From a checkpoint of a small transformer trained on Wikipedia.
Size: width 256, vocabulary 8192.
Architecture: learned positions, biases, tied embeddings.
Training: a variant of SOAP for these matrices, 946M tokens, 3609 steps.
Each number is 50 + 10 x the weight over its row's rms, rounded and kept within 0 to 99. Layers, rows and columns count from 0. The size before them is the row's rms in percent of the matrix's.

# layer 8 MLP down (transposed), 1024x256, rms 0.0513, rows 530-543, columns 0-255
105:47 46 66 47 49 38 46 45 31 66 38 56 50 38 69 51 62 55 56 42 55 53 52 42 54 63 53 64 39 65 44 51 53 47 53 45 70 36 39 36 53 43 23 44 52 61 52 58 37 42 35 55 69 37 66 47 53 45 48 34 49 50 38 54 59 36 46 49 59 41 50 51 56 42 44 32 44 46 51 43 56 60 55 37 44 58 44 44 43 46 51 55 48 46 45 51 54 55 42 62 37 49 46 49 77 33 47 48 51 54 54 37 60 45 56 53 32 57 38 55 43 46 47 40 29 41 49 55 46 56 49 43 51 46 34 32 40 48 40 50 60 55 57 53 42 45 43 46 24 64 45 54 44 43 66 22 58 45 46 53 51 53 37 67 48 53 51 52 59 60 56 61 58 64 45 58 38 44 31 43 59 54 60 39 48 37 35 50 49 44 40 34 47 29 45 57 48 59 51 42 44 46 45 72 55 45 31 41 51 55 54 43 39 62 47 54 50 69 55 61 44 43 60 69 52 41 46 41 47 49 43 34 44 47 60 66 47 58 45 48 82 36 43 50 42 57 73 56 67 50 67 36 21 45 37 45
112:27 56 41 33 49 34 58 49 42 24 38 55 65 50 52 52 56 63 75 45 46 48 43 32 55 71 51 46 38 36 56 49 40 66 65 35 47 42 48 37 60 43 32 62 47 55 45 64 60 63 62 39 39 49 56 43 40 42 69 47 52 41 36 67 49 67 47 34 38 46 49 53 46 56 41 49 59 54 44 51 53 41 33 31 44 52 69 51 59 51 45 67 58 56 44 41 57 41 50 48 66 63 32 45 42 63 51 51 29 47 64 48 63 41 45 59 41 58 49 36 63 50 45 55 72 54 44 43 47 51 48 60 39 41 59 63 54 38 57 46 53 51 43 55 40 35 47 42 57 44 53 47 32 48 47 50 69 34 38 50 50 52 41 43 64 50 52 73 48 41 61 44 62 48 35 25 51 46 56 44 42 55 63 57 67 42 39 48 45 45 45 45 45 47 67 44 46 42 39 48 39 58 46 45 58 64 56 38 57 52 53 49 40 62 60 49 51 45 48 26 43 42 56 54 72 56 54 57 66 54 38 58 48 37 43 75 48 57 55 47 61 57 47 42 42 52 26 40 45 44 49 55 54 65 40 43
091:45 42 52 59 51 49 53 50 38 48 47 45 45 49 60 68 44 39 51 62 37 64 65 60 51 44 32 41 51 54 42 54 56 65 58 62 56 63 54 58 56 59 58 44 47 63 64 54 42 47 53 49 37 66 40 59 49 54 41 56 50 44 49 67 60 56 44 60 49 44 48 53 52 36 70 50 48 56 47 52 40 45 56 72 43 45 53 59 46 52 52 56 46 65 31 50 28 38 50 41 36 35 61 37 57 53 48 71 36 40 41 56 51 56 64 52 51 64 51 52 68 48 51 41 54 49 49 47 64 43 39 46 43 57 55 59 38 58 40 62 38 43 55 57 50 70 44 50 59 49 36 63 68 37 53 40 42 47 21 38 48 49 64 49 47 51 45 29 33 36 44 46 39 46 61 49 39 60 52 32 34 43 48 65 40 43 38 52 41 39 62 61 58 46 46 54 61 69 52 42 56 52 54 62 54 54 37 36 53 45 68 42 41 49 49 45 48 32 58 54 46 54 58 44 52 74 63 74 54 56 46 48 57 62 41 54 54 59 53 32 81 31 71 73 58 30 59 42 50 36 39 60 63 52 51 57
100:45 62 59 41 41 51 52 51 32 40 53 46 47 48 61 49 55 40 67 54 44 31 68 56 36 51 51 51 43 36 47 54 65 77 42 50 59 51 61 49 52 42 48 32 53 38 31 34 40 53 39 54 42 61 43 51 52 49 52 55 48 41 50 62 59 49 40 41 45 61 43 62 58 46 66 42 39 76 57 44 46 64 43 57 48 43 52 58 48 42 51 58 43 54 45 61 56 45 31 48 44 56 50 40 43 39 34 49 60 44 41 62 29 54 39 23 38 35 51 37 48 38 63 50 39 45 45 84 62 55 62 51 64 64 65 52 51 72 39 52 46 37 59 42 51 50 62 54 39 52 49 43 52 35 46 35 54 40 48 56 60 55 43 52 36 57 38 46 37 60 65 53 43 63 55 58 59 55 63 40 57 55 51 54 32 65 63 56 52 31 58 58 37 64 56 40 43 38 28 49 62 47 52 47 49 56 47 53 53 59 57 58 38 47 33 43 78 50 50 55 54 57 52 55 43 61 69 49 56 56 61 53 53 53 37 56 38 49 58 46 73 29 53 45 46 37 46 62 38 55 37 62 50 42 42 52
098:54 55 55 45 56 44 58 48 54 43 64 42 51 47 48 42 56 42 60 53 51 37 49 56 35 62 62 41 55 51 48 45 53 67 41 42 58 58 50 58 58 54 56 51 37 67 50 53 54 44 40 44 47 51 55 44 47 65 53 62 60 59 50 56 40 31 58 43 54 59 59 43 51 54 59 51 42 55 64 61 43 27 36 33 63 34 40 53 85 47 51 45 56 53 50 52 42 39 50 57 49 47 54 47 68 32 37 50 59 54 57 52 51 33 50 52 63 37 64 49 52 39 44 48 53 32 56 52 47 46 57 58 60 45 57 52 53 59 43 40 48 47 25 39 46 47 52 42 57 49 57 52 45 44 36 45 44 55 51 59 69 55 59 43 37 46 59 65 39 52 52 39 48 62 37 44 52 69 38 47 54 34 59 49 14 51 56 56 40 59 71 45 53 51 65 69 54 44 33 32 34 51 48 49 52 56 68 58 67 48 40 52 42 39 70 42 63 45 48 41 25 51 53 51 53 57 55 70 67 54 61 49 39 43 63 55 24 62 71 50 55 66 47 44 29 31 41 54 50 63 28 61 54 55 61 59
099:49 51 40 74 35 55 49 50 40 48 56 37 46 67 70 39 30 53 51 47 56 65 60 36 54 44 61 46 46 39 70 47 47 63 46 51 54 52 44 40 58 53 56 41 53 55 41 64 44 51 59 52 57 47 44 52 44 38 50 50 50 43 52 46 66 65 36 52 67 63 50 45 51 57 40 44 48 61 50 56 54 36 40 31 41 58 34 52 62 47 63 61 39 57 67 33 42 51 58 50 48 51 40 55 55 47 45 55 64 55 42 42 55 49 53 60 28 59 44 48 53 46 66 36 63 63 61 51 41 35 45 42 47 50 31 48 60 42 70 38 60 51 54 36 42 50 37 63 42 52 69 52 42 61 30 43 41 44 39 33 66 40 68 52 55 54 44 48 28 50 48 46 65 49 37 42 57 25 48 48 51 54 65 45 69 54 46 55 50 46 59 63 49 42 47 52 61 49 46 47 43 51 58 68 57 52 70 64 24 32 52 45 35 48 47 45 44 70 49 46 55 67 50 51 45 41 38 42 27 42 55 49 45 48 58 56 46 38 63 46 44 60 24 55 48 58 53 65 33 32 53 28 47 35 54 42
108:67 65 52 23 53 54 50 45 57 49 38 63 50 49 37 31 50 41 61 48 42 44 43 46 45 67 45 38 40 55 36 62 57 40 66 62 45 60 37 54 47 49 56 63 55 58 55 56 51 50 69 48 43 42 44 51 43 40 41 27 45 50 48 27 57 48 58 45 27 38 47 39 62 53 48 58 59 48 51 39 66 47 33 49 45 40 28 58 61 38 43 39 40 48 40 47 54 54 51 49 53 49 74 48 48 63 57 46 49 44 38 45 50 48 76 59 73 41 52 58 47 51 63 63 45 66 64 46 39 60 30 54 37 31 47 59 55 57 56 53 57 47 70 63 48 47 46 52 75 49 51 31 46 60 35 50 53 50 59 50 58 45 48 23 61 42 56 51 41 24 34 46 53 59 41 56 36 50 54 46 54 18 51 47 41 54 37 37 57 55 58 60 45 46 34 49 62 46 50 48 42 54 64 42 48 49 61 49 63 44 59 63 51 57 42 63 56 55 66 52 57 44 48 40 58 55 40 57 37 59 65 61 43 39 58 59 43 53 41 63 39 45 46 38 58 41 46 40 34 46 51 49 54 53 56 57
104:52 51 79 58 29 38 46 43 50 46 61 53 27 55 34 48 43 65 60 45 64 41 43 41 48 37 48 51 44 49 46 64 35 41 64 44 49 53 54 39 54 51 53 61 61 36 42 59 51 64 51 53 66 59 44 59 43 48 51 58 56 50 44 58 50 48 60 58 50 45 58 59 54 53 67 35 61 51 57 42 64 57 44 50 52 36 36 64 70 68 56 34 60 55 69 48 50 49 35 47 51 49 66 24 55 46 52 48 52 37 28 46 58 57 40 41 58 26 53 46 32 39 57 42 51 48 39 51 48 68 56 53 26 37 38 48 39 58 38 41 48 57 51 66 37 65 44 28 59 49 60 26 52 56 39 48 55 51 43 28 50 52 54 47 41 55 51 61 43 52 45 32 48 44 49 55 52 43 69 45 72 51 49 64 47 65 54 64 40 48 63 42 68 48 42 50 55 47 45 53 55 59 46 58 38 52 59 46 60 57 45 36 47 41 42 52 44 51 45 61 37 55 54 44 59 55 34 42 47 52 42 50 53 37 42 60 66 47 65 47 38 45 66 62 34 45 49 72 55 48 61 49 26 39 49 34
124:57 68 44 53 45 45 48 50 31 50 45 52 47 39 45 51 50 65 49 50 59 53 48 49 60 71 45 61 43 42 71 57 41 71 64 44 51 66 39 36 69 72 33 31 56 59 54 38 52 57 65 44 43 36 45 36 55 49 61 44 50 49 35 30 47 49 50 62 54 55 48 49 32 55 63 63 56 53 47 49 49 59 27 49 52 46 41 55 40 37 54 46 53 48 54 66 43 49 46 39 52 47 34 32 45 49 55 63 54 52 52 47 45 55 43 57 47 32 43 61 36 53 52 78 59 51 58 40 40 56 48 61 52 56 38 51 59 31 50 49 66 59 29 52 53 46 65 45 52 54 38 44 57 60 62 49 58 75 41 63 37 61 47 59 52 53 26 59 65 48 41 49 52 35 46 44 43 54 53 49 54 30 48 58 40 56 48 35 35 66 64 47 55 49 37 52 52 40 53 43 60 43 40 35 63 54 59 52 28 55 51 53 57 53 68 58 44 62 38 54 44 37 44 59 36 52 56 61 46 52 53 48 45 81 28 41 52 58 50 38 32 53 34 41 49 39 41 39 47 31 51 45 50 50 45 37
103:51 38 37 53 63 48 42 68 48 54 41 40 47 44 66 55 56 66 48 55 49 23 54 58 65 60 55 65 65 51 55 48 35 55 53 53 35 38 41 52 50 40 58 58 54 54 47 45 45 53 71 44 41 47 37 75 50 49 58 46 56 44 57 53 25 43 60 52 58 51 60 50 46 54 50 32 49 34 54 39 54 22 42 59 46 41 44 37 53 67 47 42 43 48 41 43 49 48 62 41 27 53 54 63 36 54 48 44 53 44 35 51 49 68 44 38 57 41 50 42 37 24 50 36 50 50 53 50 64 53 49 50 61 31 58 45 56 50 52 67 36 47 52 63 54 49 59 35 39 42 36 64 58 30 62 38 54 56 60 54 71 51 48 31 54 60 35 55 25 54 37 52 50 42 58 36 49 49 57 59 57 53 57 53 52 57 40 49 48 37 53 46 49 51 33 50 18 67 42 51 37 39 59 41 52 51 56 54 70 61 53 54 70 62 50 30 43 42 63 52 30 58 48 33 57 48 52 52 48 50 56 55 64 58 52 53 40 45 53 39 61 70 55 42 53 54 58 48 38 44 52 47 37 56 38 36
117:61 47 48 65 43 52 57 49 65 49 53 54 47 53 31 51 43 54 45 61 37 54 44 61 64 47 55 41 46 59 67 47 52 42 61 42 45 39 41 47 39 47 39 47 52 47 58 38 58 43 55 37 54 71 49 66 37 54 46 52 60 43 35 64 52 49 49 39 48 18 44 62 48 51 58 53 45 57 55 42 36 56 40 50 48 65 64 52 44 51 57 45 67 33 46 47 29 40 52 39 43 56 59 40 38 45 40 46 45 36 74 57 50 51 46 51 53 45 33 50 54 53 53 50 60 67 54 54 40 48 60 34 45 53 36 53 37 45 46 56 46 38 53 50 54 34 51 49 72 53 58 47 49 41 43 33 58 42 28 56 41 55 55 32 44 54 52 54 26 71 50 42 45 42 42 27 62 45 34 75 48 50 59 59 47 41 55 48 45 60 36 53 71 62 47 30 53 55 39 40 56 49 62 42 26 54 59 43 44 44 41 36 25 51 49 45 38 42 48 44 61 51 49 43 54 60 62 52 60 40 32 56 35 62 45 55 52 60 34 53 51 51 53 49 32 62 45 63 37 60 47 68 53 79 63 41
075:66 64 57 52 54 60 46 61 50 61 52 46 40 59 39 50 56 57 49 61 54 58 47 49 50 45 50 51 54 50 40 31 51 52 29 56 41 41 47 40 61 55 44 43 48 65 52 55 56 51 54 57 53 33 41 28 70 36 54 47 61 51 58 40 57 44 56 52 60 51 41 56 35 36 47 57 67 56 36 55 57 38 51 54 57 60 57 35 39 50 50 53 55 66 89 50 57 52 45 58 73 55 40 47 47 59 45 59 60 46 77 63 45 39 66 49 61 47 78 67 39 75 48 36 29 56 58 50 41 45 59 55 49 34 49 48 37 55 42 42 43 47 50 52 55 59 51 67 53 54 42 70 62 42 31 39 43 44 41 55 45 48 61 63 57 41 46 53 34 76 50 67 45 61 67 44 52 47 72 59 31 55 49 56 43 51 51 39 48 31 50 50 45 54 41 52 47 38 35 59 44 45 49 53 49 54 46 54 46 60 33 39 55 62 42 50 54 47 54 56 45 39 52 63 48 49 46 40 59 64 63 53 56 49 53 39 54 40 59 22 56 50 59 37 71 52 52 63 52 49 68 45 62 48 54 56
077:55 54 50 54 55 58 58 59 55 48 64 56 56 56 53 35 47 45 52 54 53 40 39 46 37 40 48 50 36 52 43 38 50 50 37 49 37 31 49 57 48 47 52 54 46 49 51 59 48 60 59 66 36 41 45 56 40 37 43 45 56 60 51 49 66 60 50 63 58 26 38 41 39 42 57 68 58 34 36 34 65 37 39 44 70 64 62 31 52 40 51 57 53 54 77 49 60 42 32 59 58 51 24 47 50 43 60 50 34 54 60 52 37 35 45 42 52 36 59 53 47 75 57 41 51 48 52 61 75 29 58 38 44 58 47 49 39 42 45 40 42 53 31 49 57 58 58 55 47 62 55 47 55 38 39 56 46 49 45 51 49 59 41 35 48 47 62 35 30 58 26 49 45 40 50 46 46 33 59 62 19 57 45 46 47 39 66 31 50 41 54 41 54 32 38 66 27 58 49 47 48 44 52 56 49 63 45 47 57 45 51 44 55 40 38 59 52 45 49 74 57 47 50 30 57 58 55 56 58 50 54 41 41 54 51 41 61 29 59 30 50 51 43 57 45 51 65 39 58 56 48 41 52 39 48 45
088:59 42 45 59 47 59 60 39 48 54 49 56 51 62 59 55 57 55 33 50 65 53 40 56 60 47 50 63 54 65 61 44 42 53 49 54 41 52 35 46 45 63 38 46 66 65 36 29 60 41 38 48 60 67 49 59 23 51 40 39 51 45 46 61 53 53 41 53 64 53 50 34 49 58 39 60 48 62 45 58 27 56 42 32 62 48 55 47 38 59 56 54 59 39 55 44 50 63 51 68 60 53 58 54 33 52 47 49 55 63 40 49 54 38 59 71 38 40 70 29 45 55 47 47 36 45 34 68 33 38 34 25 46 61 50 41 51 42 49 37 64 50 47 46 69 74 51 53 29 45 46 38 67 60 38 49 48 58 56 53 61 56 62 41 47 49 53 51 58 59 51 45 49 46 45 53 58 42 45 48 53 44 58 66 55 69 45 38 53 42 43 40 56 65 69 44 50 56 53 66 78 40 51 37 55 62 59 49 62 54 42 32 46 38 45 37 45 51 41 48 47 42 42 46 42 60 36 51 57 39 43 58 52 42 42 47 21 41 49 59 55 45 48 57 43 24 45 58 54 48 64 55 42 60 49 44
# layer 8 MLP up, 1024x256, rms 0.0513, rows 531-543, columns 0-255
103:55 29 44 44 56 67 23 36 28 54 57 48 50 67 56 63 42 32 48 54 49 51 37 56 61 48 47 63 35 53 46 43 45 59 52 57 60 55 67 50 36 55 50 62 43 42 48 37 33 36 61 15 36 33 28 49 39 48 37 36 49 50 24 41 57 59 53 52 51 43 43 53 63 45 59 40 41 57 31 60 56 72 42 52 46 52 58 37 43 50 35 47 50 49 30 65 36 47 53 41 41 28 58 36 55 34 66 50 45 61 39 47 62 44 46 48 61 61 52 43 47 59 45 50 37 41 57 46 36 64 50 60 59 67 41 43 57 40 59 55 44 53 73 41 49 54 44 30 50 43 55 34 40 33 40 70 55 50 55 57 33 37 45 58 38 48 44 43 34 44 45 43 51 55 60 49 32 46 50 55 36 42 56 50 52 43 47 55 45 59 45 51 42 59 51 42 54 54 52 52 55 41 47 51 39 38 53 61 42 47 54 46 57 63 35 55 51 55 52 50 50 37 38 39 43 31 63 46 54 47 73 53 52 58 40 45 56 59 44 40 49 65 55 41 57 48 56 41 50 65 30 48 56 55 41 48
093:55 61 38 44 66 55 52 43 46 58 53 32 53 60 45 40 61 50 51 56 60 37 42 58 50 63 39 63 49 59 34 48 52 33 47 56 51 46 47 40 51 56 50 51 58 53 57 41 43 63 32 48 54 48 55 42 55 45 71 31 63 45 43 41 50 50 58 40 53 49 47 42 47 56 53 45 33 49 53 63 48 47 46 47 63 55 53 40 44 47 46 43 52 46 59 48 52 64 64 45 45 57 61 40 49 66 59 25 80 52 48 66 48 61 37 65 43 35 50 51 41 57 71 45 33 46 45 51 44 57 72 65 37 54 36 53 61 34 58 37 60 46 49 64 38 38 38 42 58 51 33 44 49 56 60 53 31 70 65 55 52 61 63 23 62 56 43 45 57 57 62 45 56 55 39 42 46 36 51 60 48 59 68 41 72 50 51 59 53 79 45 47 51 55 47 42 46 43 76 47 55 52 52 36 47 59 46 78 56 53 61 56 60 65 52 61 57 44 51 29 34 42 47 64 44 45 61 45 56 38 44 44 47 42 79 56 46 46 58 38 48 59 58 45 47 59 45 56 47 60 48 67 49 40 61 57
096:61 47 29 47 49 60 60 46 59 43 31 44 40 52 48 64 46 61 45 36 63 43 42 27 46 53 66 39 61 43 47 50 51 37 61 60 48 58 46 55 49 42 61 59 50 41 43 67 49 53 41 34 40 47 55 64 61 56 46 53 29 59 47 54 43 48 49 55 60 51 56 43 53 41 30 60 58 31 41 72 42 30 35 56 61 60 53 40 59 64 54 48 58 43 59 53 48 51 75 55 55 49 54 46 59 40 61 64 37 53 76 45 47 61 50 68 57 42 55 53 54 44 37 52 50 72 58 51 47 38 51 29 52 57 55 51 44 37 49 56 55 61 31 46 53 45 45 56 59 32 51 56 54 26 60 62 44 46 38 52 36 42 41 59 53 59 56 61 68 45 43 41 50 41 31 63 59 70 50 39 43 47 54 64 59 59 43 36 41 54 36 50 55 49 59 56 67 54 59 67 28 31 35 49 58 59 56 42 28 38 54 53 57 49 66 38 33 57 67 57 38 53 52 35 60 54 38 58 51 51 43 46 56 37 62 48 66 57 43 60 46 46 52 54 41 56 54 49 46 49 67 35 54 55 48 54
094:40 55 50 47 36 50 45 47 55 59 56 56 55 51 42 57 50 52 34 55 48 46 56 57 54 36 33 65 50 37 61 55 50 37 50 46 46 30 45 43 49 41 42 44 74 29 59 53 46 49 71 60 53 38 51 67 23 36 50 51 50 50 55 47 50 65 42 45 37 42 57 43 57 60 34 62 65 50 36 52 49 53 55 58 38 54 61 39 23 45 50 47 39 61 43 52 37 59 62 52 51 49 34 54 40 62 60 47 58 34 41 42 64 57 42 42 47 65 46 41 49 66 50 69 32 65 45 38 55 44 36 40 44 43 58 55 52 49 69 71 57 39 71 48 62 59 43 68 23 54 43 44 46 57 65 49 56 65 58 50 35 49 50 40 60 42 32 50 41 49 58 56 54 44 58 51 55 57 51 60 44 54 28 46 65 42 48 37 31 55 37 61 39 64 55 34 36 56 55 62 47 57 31 56 52 44 52 56 57 56 52 40 63 71 37 47 51 48 51 59 56 44 42 52 39 53 44 41 49 53 46 61 43 40 38 52 65 37 39 60 33 58 56 66 58 64 57 51 57 39 70 39 43 48 43 56
100:60 45 42 44 61 61 56 47 55 57 52 44 47 51 62 55 58 55 42 35 55 40 51 53 43 53 50 53 52 47 34 48 50 44 56 57 33 43 68 59 47 53 55 61 55 56 64 57 56 39 40 67 48 55 54 45 69 69 47 50 66 67 58 47 52 20 56 60 47 43 59 53 45 57 56 47 64 31 52 48 39 61 33 38 53 41 35 43 43 30 46 37 31 66 51 67 53 36 60 54 33 49 62 53 45 55 59 53 47 50 62 61 54 51 44 45 57 60 56 50 60 60 48 55 46 36 57 49 40 49 37 53 60 45 31 35 67 61 53 53 39 49 33 74 58 64 51 45 53 44 58 24 49 56 51 59 66 37 60 57 43 64 45 64 50 60 72 47 67 55 52 60 38 66 41 54 51 65 60 36 52 53 70 63 50 58 65 59 49 52 21 51 58 44 56 53 35 52 65 48 54 58 40 45 66 57 39 43 67 68 51 56 56 52 50 40 65 45 52 62 37 29 42 36 59 39 61 62 56 52 57 53 52 58 45 55 61 67 54 43 57 38 64 39 49 38 29 49 51 53 55 57 48 44 51 56
102:54 48 56 66 63 44 47 52 52 34 58 55 38 34 50 46 50 48 51 49 42 81 58 57 65 48 57 78 43 42 44 43 33 67 54 34 46 48 69 46 44 43 47 41 42 37 48 40 51 40 38 47 71 46 61 53 48 64 69 32 44 35 39 63 60 58 53 66 48 63 56 60 39 49 49 59 49 42 55 52 55 36 74 57 52 39 68 38 46 40 49 40 53 54 48 53 43 53 49 46 49 61 55 37 59 41 58 50 57 59 64 51 58 53 43 44 46 50 50 37 57 56 44 40 42 43 65 68 43 31 68 32 62 36 49 53 39 34 36 38 45 56 26 57 65 43 46 54 31 36 51 55 50 52 38 52 54 29 65 50 68 39 51 50 54 55 45 65 53 44 53 53 54 40 57 31 43 53 44 42 47 58 41 53 55 50 50 39 55 54 45 53 49 68 63 34 64 50 59 53 43 38 38 62 58 48 70 49 47 52 38 53 70 52 62 44 59 51 34 46 43 43 62 45 37 39 69 41 45 63 51 47 37 39 52 39 61 62 46 45 48 47 56 69 31 56 42 55 59 41 58 50 46 57 38 32
109:52 41 43 66 49 55 41 53 54 55 50 58 57 40 56 53 46 53 48 66 59 58 84 49 39 61 52 58 43 47 47 46 45 52 45 49 22 35 33 43 40 59 43 50 56 49 48 62 68 41 57 45 53 51 38 58 52 38 59 32 47 45 45 55 54 32 61 30 56 62 63 53 47 54 45 46 42 59 58 67 45 39 35 47 62 50 71 35 46 64 67 40 34 53 43 57 71 49 70 48 56 42 32 69 41 54 44 38 55 59 54 60 66 42 57 52 49 51 44 49 52 73 36 57 60 37 50 39 49 43 61 44 67 66 61 36 55 45 49 47 54 41 50 48 71 45 54 43 49 36 41 53 43 40 51 52 42 56 39 59 40 54 52 35 63 50 27 46 52 54 52 51 53 42 50 58 52 68 44 44 43 66 57 53 61 63 44 58 64 60 26 53 39 66 69 42 53 59 38 41 39 45 35 56 70 57 54 68 51 44 53 57 48 46 77 65 64 54 41 34 44 42 42 53 34 36 50 58 55 68 51 61 49 54 49 55 42 40 40 43 45 44 41 51 48 40 47 56 39 57 54 57 57 47 36 43
116:51 57 46 42 38 46 47 42 43 51 59 49 60 33 56 65 32 51 44 53 61 53 48 58 57 61 48 62 37 46 63 46 39 57 48 29 33 59 51 31 66 41 53 39 56 46 60 46 57 57 64 49 57 47 38 31 48 57 69 37 31 61 37 56 52 43 64 57 54 57 52 48 43 42 58 55 42 51 52 46 42 69 40 42 59 61 45 54 47 35 35 39 31 33 43 44 61 42 40 56 62 51 48 37 56 64 49 73 60 36 36 52 61 57 53 56 67 38 49 66 46 50 42 48 36 49 61 48 49 53 43 39 55 53 62 36 48 53 52 58 31 48 27 59 71 65 47 65 53 48 33 46 37 56 29 54 42 78 51 43 44 62 49 64 64 41 46 58 60 37 52 55 53 47 54 51 38 52 36 40 58 45 59 56 30 57 53 46 46 62 55 33 61 50 55 56 44 16 49 53 62 34 33 30 64 50 63 49 40 53 52 50 56 39 58 54 44 44 41 46 38 34 50 66 62 35 57 51 58 47 58 50 63 56 44 51 58 62 62 53 39 43 46 61 48 42 52 39 50 52 43 51 53 62 44 48
106:59 58 48 63 46 44 50 60 44 45 57 52 51 49 51 44 51 38 33 53 45 70 30 54 70 53 42 30 28 42 62 66 62 52 45 43 64 70 56 42 48 67 36 66 54 43 48 57 54 40 27 54 50 49 56 51 60 40 62 63 60 67 59 64 75 52 41 41 57 67 62 48 52 61 54 57 44 67 69 65 51 46 47 46 49 46 51 50 56 52 48 44 54 53 69 62 75 65 47 54 47 48 43 61 43 42 47 52 51 55 45 45 56 43 60 40 32 55 55 55 67 59 50 45 64 64 50 42 55 55 61 47 50 42 46 49 43 55 52 47 83 59 47 50 52 47 58 27 44 58 42 75 41 61 38 70 49 46 56 47 53 52 68 63 34 62 44 55 50 64 58 55 50 51 55 69 54 60 63 55 45 60 59 53 66 41 36 52 52 51 57 36 52 56 45 72 61 45 53 52 51 61 46 63 35 47 55 35 65 69 40 54 40 40 53 60 49 48 44 31 62 42 42 58 52 54 54 64 56 47 56 59 62 47 39 48 61 44 63 45 54 58 49 65 49 59 46 54 44 48 35 44 47 32 57 71
100:59 51 51 73 37 56 56 39 43 64 40 60 56 40 37 52 56 52 44 34 49 50 54 66 66 44 36 45 52 49 47 57 49 67 58 48 47 66 46 53 64 48 68 48 64 36 54 56 55 46 47 47 56 57 58 62 44 50 33 52 51 69 54 51 49 43 52 58 66 36 60 45 63 72 42 65 63 39 46 52 51 68 31 42 38 42 35 46 51 58 43 52 55 49 47 29 49 69 61 47 48 46 46 68 58 63 51 61 58 41 35 56 47 65 47 62 56 34 64 44 52 57 45 36 51 37 64 37 48 38 45 58 45 42 40 50 53 47 50 70 37 70 60 51 69 53 63 61 61 62 42 51 56 36 53 46 44 52 59 58 56 39 53 57 58 35 59 34 56 59 42 66 68 48 51 47 60 54 53 40 46 69 44 53 34 51 54 32 45 41 41 49 49 52 61 52 63 53 26 44 54 40 39 55 48 48 51 24 44 38 50 37 58 50 42 56 45 64 46 51 34 42 51 49 66 47 44 53 69 41 33 63 30 58 48 54 50 65 58 67 66 48 48 39 62 31 56 51 44 53 38 28 47 50 43 54
097:49 39 56 49 44 35 60 59 50 48 35 54 30 41 57 54 33 55 58 60 60 57 55 59 56 43 39 50 36 27 48 19 41 30 47 47 51 32 48 54 46 43 46 36 61 61 50 48 49 47 54 50 44 70 51 60 68 47 47 62 60 45 45 47 41 41 50 50 61 30 53 69 59 69 32 61 44 40 30 44 63 40 48 42 50 42 50 41 49 56 34 51 64 64 66 37 55 44 46 52 54 38 60 42 38 32 75 51 51 43 58 45 48 31 48 31 54 47 63 62 51 59 56 74 40 45 57 37 57 46 51 35 35 46 53 45 43 24 43 41 42 46 37 52 42 49 71 67 40 23 48 56 54 44 41 56 58 64 46 61 39 34 57 59 51 50 67 53 48 54 58 45 62 53 46 41 48 55 56 57 45 42 44 56 42 50 62 40 47 47 54 48 37 68 35 40 31 50 40 44 35 41 44 56 43 50 44 61 38 75 52 44 55 47 54 57 56 50 70 47 45 46 51 56 59 51 60 46 51 63 52 71 54 43 65 33 48 51 65 47 48 42 44 54 60 42 56 58 45 45 45 45 51 52 45 57
096:47 58 46 58 44 53 62 53 47 44 56 45 51 42 50 41 41 51 43 57 60 58 28 67 48 70 47 43 39 34 46 57 71 59 60 64 50 43 45 50 59 49 38 63 56 61 36 62 47 59 47 66 59 61 36 55 58 37 48 55 44 61 51 54 55 54 44 41 63 15 49 48 46 52 37 63 59 40 28 42 67 55 34 54 65 33 43 23 25 44 45 69 39 47 54 52 41 44 35 54 66 50 41 52 48 58 67 52 35 45 50 42 42 49 53 51 44 51 72 58 63 56 63 55 73 51 59 43 72 47 52 44 49 50 40 58 34 53 58 42 61 45 42 54 41 55 65 44 62 55 41 55 47 49 45 54 76 51 52 67 60 37 46 40 34 58 48 41 37 60 57 35 43 49 28 48 58 42 60 57 45 53 43 46 26 42 55 49 47 52 43 30 56 35 69 64 50 52 60 56 46 46 48 66 44 47 50 60 49 63 49 36 59 38 53 51 53 52 52 52 43 46 43 57 49 39 55 60 33 54 65 49 36 49 52 58 46 57 51 47 56 40 52 55 31 42 44 58 57 39 29 50 50 54 55 37
091:51 52 50 48 44 46 34 53 53 65 59 53 49 44 51 55 38 71 47 43 53 71 49 51 46 76 49 65 64 52 32 42 50 54 43 45 67 40 55 53 48 39 55 51 35 49 54 53 51 55 59 47 46 64 73 57 68 53 57 48 36 47 61 44 40 43 52 51 53 63 50 53 63 57 52 47 47 39 42 45 58 43 60 60 44 65 65 55 48 57 49 52 42 45 50 53 42 53 48 46 50 36 48 44 64 49 43 70 62 54 46 45 45 46 79 56 64 62 61 44 48 51 49 48 62 34 53 56 53 42 62 61 50 54 59 61 55 44 66 40 47 41 42 64 37 45 51 47 64 47 54 57 48 48 50 49 39 45 46 47 47 30 42 60 40 38 68 59 56 37 44 76 55 35 57 59 53 44 51 24 41 31 42 55 73 47 49 57 50 49 53 58 58 43 50 53 37 35 43 56 33 52 50 53 83 42 43 72 55 59 59 42 47 65 70 47 46 54 43 52 50 44 62 64 52 54 37 65 50 62 59 65 50 55 64 34 60 58 48 57 69 55 45 48 32 50 51 47 73 34 47 30 74 69 54 44